Each number is 50 + 10 x the weight over its row's rms, rounded and kept within 0 to 99. Layers, rows and columns count from 0. The size before them is the row's rms in percent of the matrix's.

# layer 3 MLP down (transposed), 192x96, rms 0.184, rows 50-61, columns 0-95
092:46 38 37 47 47 50 46 45 53 58 54 56 54 64 62 61 62 42 52 41 50 38 52 70 60 47 61 61 37 66 38 23 38 58 30 59 51 49 52 47 38 52 64 48 49 27 72 38 41 44 58 65 64 66 43 42 46 49 48 58 70 52 47 58 22 42 34 52 48 52 50 46 50 49 56 47 62 64 62 56 44 36 49 42 52 46 50 35 48 54 58 50 54 50 54 54
103:67 36 58 48 51 33 54 55 59 55 26 51 43 45 51 61 44 49 51 48 57 59 42 58 45 47 52 37 49 34 48 49 41 43 61 53 66 27 59 53 31 54 51 61 51 60 52 63 49 56 54 49 37 68 52 61 34 60 46 40 63 59 56 61 51 57 51 59 53 57 43 64 48 46 46 52 43 43 38 72 63 50 39 51 73 61 72 32 55 45 53 30 41 50 46 43
096:58 52 63 42 66 66 61 50 47 45 57 50 48 37 45 34 53 58 67 65 45 50 51 53 45 54 52 55 41 48 66 45 36 56 41 80 57 50 39 50 54 57 62 45 42 45 42 46 65 44 62 37 51 44 44 50 44 53 63 40 46 72 53 53 48 44 28 23 65 69 51 62 51 65 54 60 41 59 60 28 53 52 44 49 53 43 61 59 55 46 47 55 47 56 33 46
092:46 61 30 51 36 61 30 50 57 33 49 39 51 55 47 52 53 47 43 38 41 56 71 51 54 41 46 40 50 48 71 56 30 41 40 56 56 53 63 51 43 47 52 55 32 47 41 55 52 53 68 60 42 44 51 73 72 40 66 45 48 58 61 68 66 56 45 54 51 41 49 55 41 47 48 50 40 51 51 54 58 49 40 67 65 62 46 53 63 54 46 29 58 58 33 50
107:48 35 51 53 56 55 45 63 49 41 34 65 47 38 41 63 50 51 39 68 56 52 56 62 74 41 54 57 46 51 58 48 53 46 54 52 44 61 39 33 57 66 50 37 52 49 47 55 36 49 26 45 58 57 51 60 59 58 47 88 45 44 53 54 30 52 39 38 52 47 49 49 46 26 40 52 63 63 58 46 55 55 48 46 48 51 36 43 56 54 46 44 51 39 55 71
098:40 81 45 40 54 61 58 64 48 60 55 53 42 55 52 55 62 55 48 45 48 35 30 61 55 46 50 52 48 47 47 57 45 25 64 58 45 60 46 55 72 45 42 41 36 42 43 59 42 60 64 47 43 46 77 50 40 49 42 45 47 54 51 62 39 49 58 47 38 55 53 39 60 41 47 57 54 64 42 59 34 51 56 49 56 36 38 59 26 50 51 55 40 32 47 59
107:37 46 59 53 32 39 61 44 60 40 49 39 51 57 80 78 43 51 34 49 51 48 47 33 36 54 55 51 35 55 63 53 65 63 56 72 47 49 65 57 49 35 51 72 50 25 51 52 56 41 63 49 36 40 42 55 46 43 49 46 48 46 44 68 51 61 52 59 48 39 41 44 48 40 54 44 59 50 43 61 51 50 55 66 53 57 46 41 52 66 47 43 46 49 55 50
102:64 29 50 53 54 46 36 58 50 66 46 48 53 54 36 51 44 41 45 58 66 72 32 55 57 58 40 57 51 55 53 52 54 40 53 61 56 60 53 31 34 56 50 49 54 53 44 47 48 57 41 63 66 57 77 41 54 49 45 58 62 52 60 65 55 37 44 51 63 43 55 46 46 35 62 45 55 54 59 50 48 65 31 52 61 66 64 62 49 67 33 51 39 31 50 58
103:33 50 46 50 55 47 52 44 64 35 51 46 47 51 38 43 32 37 41 34 42 47 54 58 69 32 44 58 47 71 40 43 53 49 61 47 46 56 67 46 57 51 55 32 47 68 46 52 46 54 39 42 41 62 50 44 66 41 41 64 54 52 68 55 63 53 41 50 40 58 48 28 57 57 29 35 53 47 72 49 67 68 48 43 40 55 53 43 55 43 55 40 35 48 44 50
106:52 41 55 58 43 48 42 44 50 40 44 62 46 65 42 50 65 50 37 69 37 48 53 66 62 45 60 31 58 51 40 54 58 50 56 75 68 55 51 47 58 47 42 47 39 57 41 58 43 54 52 77 67 76 71 59 65 53 65 49 42 61 67 52 53 43 50 51 60 59 51 48 39 37 52 49 61 54 43 54 50 53 49 54 47 47 47 59 58 46 37 61 56 40 37 34
099:57 58 48 38 64 51 50 60 57 64 55 50 62 30 61 61 62 39 55 42 52 45 40 45 52 48 67 54 47 41 51 53 41 60 44 56 34 42 47 46 46 31 49 63 44 43 58 32 79 27 62 55 61 47 66 67 53 39 53 55 61 43 48 48 48 60 60 69 43 52 62 55 50 67 45 42 56 42 51 28 64 55 48 30 58 54 50 59 65 46 51 55 51 56 53 41
105:52 43 42 52 61 26 38 40 59 43 59 41 50 48 43 45 26 47 61 26 57 51 40 53 46 56 29 60 49 42 41 43 52 49 57 48 44 45 53 55 47 49 67 49 54 38 48 57 52 62 42 45 61 29 44 47 51 45 50 55 49 48 66 54 83 59 46 45 44 53 52 57 52 34 22 44 30 60 35 36 53 60 44 43 53 56 55 66 55 61 52 61 48 57 50 58
# layer 3 MLP gate, 192x96, rms 0.288, rows 51-61, columns 0-95
099:36 36 57 45 67 50 43 44 72 51 57 50 49 59 53 36 38 46 64 50 52 43 57 43 48 30 46 43 49 47 55 64 54 24 34 33 62 52 49 53 59 48 36 54 46 43 61 48 45 74 60 62 26 41 64 53 57 48 54 58 37 68 56 21 44 59 58 62 42 42 51 46 50 57 39 50 50 44 58 49 54 29 51 53 53 54 56 57 40 55 54 49 35 49 51 53
095:44 47 58 38 49 67 65 47 60 41 67 63 43 29 52 44 61 55 49 51 35 50 62 40 42 64 58 37 53 62 46 61 61 49 47 66 52 72 45 41 45 41 45 48 45 38 49 48 52 55 46 60 48 64 47 41 47 44 54 31 43 36 41 61 55 51 67 36 52 45 40 54 39 43 59 64 49 55 61 29 58 72 59 54 69 45 68 40 31 50 53 46 48 58 52 49
093:55 59 46 37 55 75 26 59 55 54 78 39 47 58 34 75 59 40 30 47 39 36 52 47 34 50 40 50 41 34 47 62 53 55 51 57 72 41 50 51 66 57 54 46 53 38 31 52 53 42 46 37 46 41 43 63 55 58 63 47 56 56 53 56 40 50 36 41 57 49 41 47 53 58 44 58 56 40 54 64 57 52 60 62 48 44 59 50 43 58 40 42 43 50 45 55
103:51 61 47 54 40 34 49 40 55 54 44 62 55 49 36 66 39 66 53 44 46 49 49 54 55 43 35 58 50 37 62 32 44 46 55 59 58 65 37 44 43 49 36 22 40 44 28 53 52 55 46 51 62 30 34 46 61 48 41 64 37 53 45 48 60 54 55 68 34 60 39 45 42 58 37 53 51 45 36 54 65 47 54 48 48 55 40 59 59 65 62 64 35 51 46 38
105:35 50 69 61 51 71 54 50 47 57 34 32 44 56 60 47 47 45 48 52 43 55 55 65 59 60 44 52 53 44 65 45 53 55 48 61 29 38 71 44 50 54 61 36 36 51 63 50 52 69 50 40 70 32 47 49 55 43 66 58 49 60 30 62 43 66 67 59 50 67 61 59 43 35 53 63 46 54 63 41 54 58 53 38 56 54 49 38 45 59 54 49 49 43 42 46
103:40 49 46 35 48 63 48 40 57 37 39 53 60 47 53 41 58 66 55 43 58 45 41 50 54 41 25 81 62 54 46 39 40 47 62 54 54 46 57 28 54 59 52 55 47 45 46 67 64 42 36 45 46 42 59 42 63 58 49 51 51 70 56 25 48 55 70 39 47 40 53 62 59 67 41 58 48 47 51 52 52 50 32 47 46 40 66 51 45 54 59 44 47 37 44 36
097:39 46 46 49 53 53 33 75 51 43 59 55 54 55 64 52 55 52 55 59 47 53 46 50 56 43 44 58 66 54 28 69 61 30 47 47 47 39 40 47 36 47 58 44 43 55 71 51 44 51 40 56 42 54 46 52 57 55 49 55 45 64 52 45 56 59 43 35 37 60 56 56 30 40 66 56 49 56 47 59 64 44 39 53 44 47 17 31 63 37 57 55 53 65 35 53
106:71 57 75 54 59 65 59 52 41 81 51 48 42 49 70 51 55 44 45 58 56 48 37 60 43 60 30 50 51 37 46 41 43 70 53 44 46 29 63 48 52 57 55 46 49 58 58 58 40 53 47 41 55 58 54 56 50 53 61 62 48 56 55 42 54 47 52 47 46 46 58 57 40 45 27 55 52 50 40 63 40 43 47 57 43 41 56 69 55 50 51 51 48 85 54 53
100:36 42 57 45 68 64 44 38 47 60 45 50 40 43 28 41 47 33 67 46 57 65 45 60 59 65 49 58 50 50 27 65 34 65 50 54 49 45 44 62 58 48 41 62 40 75 40 45 41 55 48 55 50 43 48 36 42 40 66 53 60 39 30 59 48 56 47 62 49 43 51 63 51 52 37 61 54 45 45 69 57 52 46 65 46 43 45 40 59 56 63 49 52 48 60 35
105:44 41 46 64 34 49 17 58 37 47 54 55 49 35 54 46 56 65 52 52 36 50 44 54 38 58 48 43 43 56 58 54 57 38 70 74 55 63 31 52 46 62 51 48 40 36 50 53 57 59 47 33 65 59 68 49 45 68 58 64 41 60 43 61 44 72 53 41 59 47 53 40 50 48 60 66 49 55 53 54 54 39 56 53 42 63 45 40 44 53 56 62 59 35 55 51
101:53 42 52 45 28 54 46 32 39 51 39 53 46 56 41 46 68 44 34 41 39 50 53 51 55 46 47 62 51 58 61 57 43 44 42 75 39 31 38 43 61 54 43 42 49 63 42 43 47 35 46 62 52 50 28 40 11 47 47 48 58 35 31 55 29 47 54 47 60 44 53 46 61 64 46 52 45 48 61 48 54 38 51 50 50 44 65 58 48 52 52 42 48 54 43 45
# layer 3 MLP up, 192x96, rms 0.31, rows 51-61, columns 0-95
107:55 47 54 68 41 37 48 53 41 47 48 61 52 55 57 42 60 63 58 38 38 56 34 35 47 56 49 41 46 47 55 63 61 57 49 58 51 68 49 67 57 27 55 53 52 49 59 32 45 45 49 36 61 37 54 49 48 48 59 31 49 57 42 27 67 47 39 49 59 35 73 45 58 26 50 41 59 60 55 49 71 64 53 61 59 61 53 65 54 45 50 49 58 58 54 39
102:45 55 40 56 40 42 43 64 51 53 47 55 61 51 72 45 46 36 42 44 39 44 55 55 57 36 51 39 63 59 65 73 59 31 43 46 59 59 54 48 59 47 64 51 60 38 43 63 35 44 36 64 55 56 54 34 47 32 29 53 60 55 55 51 56 44 52 39 52 43 61 39 51 57 54 31 63 65 38 48 41 57 46 38 58 50 64 58 59 50 62 54 35 41 70 51
096:41 40 50 48 51 34 40 36 43 39 51 45 46 36 52 47 42 46 67 45 50 47 52 69 51 48 52 47 58 44 27 51 54 51 51 38 54 41 27 53 58 54 31 54 54 49 39 40 36 46 61 58 52 50 59 26 42 63 66 46 50 34 50 47 57 51 73 47 29 59 54 35 52 67 36 58 40 59 48 52 53 49 47 44 33 42 55 37 49 47 64 61 29 42 59 39
106:57 43 50 51 47 61 42 48 64 67 47 51 49 43 38 51 55 47 58 46 58 44 42 55 53 53 51 46 55 37 57 49 45 46 55 58 52 30 63 61 42 42 51 72 46 44 41 43 47 72 58 51 66 62 68 39 50 61 31 47 62 29 39 34 65 50 74 38 51 55 60 53 53 58 55 42 51 71 52 47 43 30 54 51 43 45 57 53 49 56 73 65 68 43 56 49
096:54 36 54 46 36 34 54 47 46 43 62 48 34 52 37 38 47 49 62 56 61 47 71 52 48 32 66 38 51 46 58 64 55 54 55 49 60 45 66 56 60 44 42 55 49 58 45 39 57 46 53 63 35 48 62 51 39 46 37 65 28 54 48 35 56 40 49 63 72 46 50 40 47 52 58 42 42 52 64 62 53 57 36 59 58 42 52 55 48 39 34 45 27 53 52 71
110:49 63 54 65 58 48 61 63 56 63 65 62 32 60 54 50 69 51 39 58 49 40 50 56 57 51 52 36 56 40 47 56 57 68 65 50 49 72 49 35 59 45 55 41 55 54 56 52 58 58 35 57 57 19 52 53 57 51 51 48 59 45 54 76 63 47 45 49 45 45 56 37 56 44 54 51 57 52 51 56 56 54 70 42 56 46 57 81 50 55 62 45 43 57 57 64
091:51 73 58 37 50 55 48 47 56 54 46 48 50 46 54 48 52 47 58 66 64 67 63 70 55 37 61 53 37 43 66 54 40 41 26 49 46 48 54 53 39 54 54 54 45 48 53 63 62 51 53 63 62 58 69 41 61 41 46 52 49 51 59 63 28 55 54 60 33 35 56 45 53 45 40 43 59 36 67 48 37 23 66 41 49 47 47 51 35 45 45 50 52 35 57 41
104:52 36 54 49 40 44 47 57 48 55 67 52 42 40 44 58 47 45 64 47 49 49 59 44 57 56 43 30 38 31 52 37 38 47 43 64 63 49 32 40 37 48 42 44 42 34 60 41 55 38 66 55 42 47 41 52 40 46 53 31 49 48 51 49 42 53 69 56 52 56 38 33 56 50 47 54 71 70 62 42 54 68 62 61 39 58 55 59 54 34 56 40 49 37 60 25
099:43 31 46 68 59 56 39 25 50 42 69 41 42 39 43 54 34 42 35 68 48 53 48 50 65 50 32 50 38 38 52 56 51 59 53 54 56 32 57 47 50 50 37 34 46 42 35 52 54 44 44 36 46 32 47 58 61 57 52 60 56 59 38 49 49 50 38 55 57 47 37 27 60 39 58 42 58 50 50 52 51 45 58 58 62 31 49 45 66 40 52 40 48 72 48 54
106:58 52 53 44 49 55 43 44 56 47 54 57 64 51 82 48 70 45 41 32 46 54 28 60 51 44 38 50 38 52 47 50 56 38 68 58 38 46 26 40 44 45 50 49 45 45 67 41 42 40 58 57 39 52 58 45 57 46 50 59 37 49 62 70 59 61 40 39 45 49 60 49 47 63 73 47 41 43 40 44 39 45 38 48 52 68 49 54 39 63 42 61 47 47 33 53
095:45 58 46 42 57 80 62 61 60 50 66 55 54 67 56 38 45 54 50 67 59 46 60 38 36 49 58 52 47 51 32 51 46 39 57 36 60 51 39 33 37 47 56 54 40 45 46 68 57 53 55 48 50 53 50 70 64 27 58 54 45 62 66 69 37 47 44 54 49 55 40 56 63 55 35 45 45 44 56 41 58 64 60 43 38 52 33 58 48 48 53 38 47 47 43 68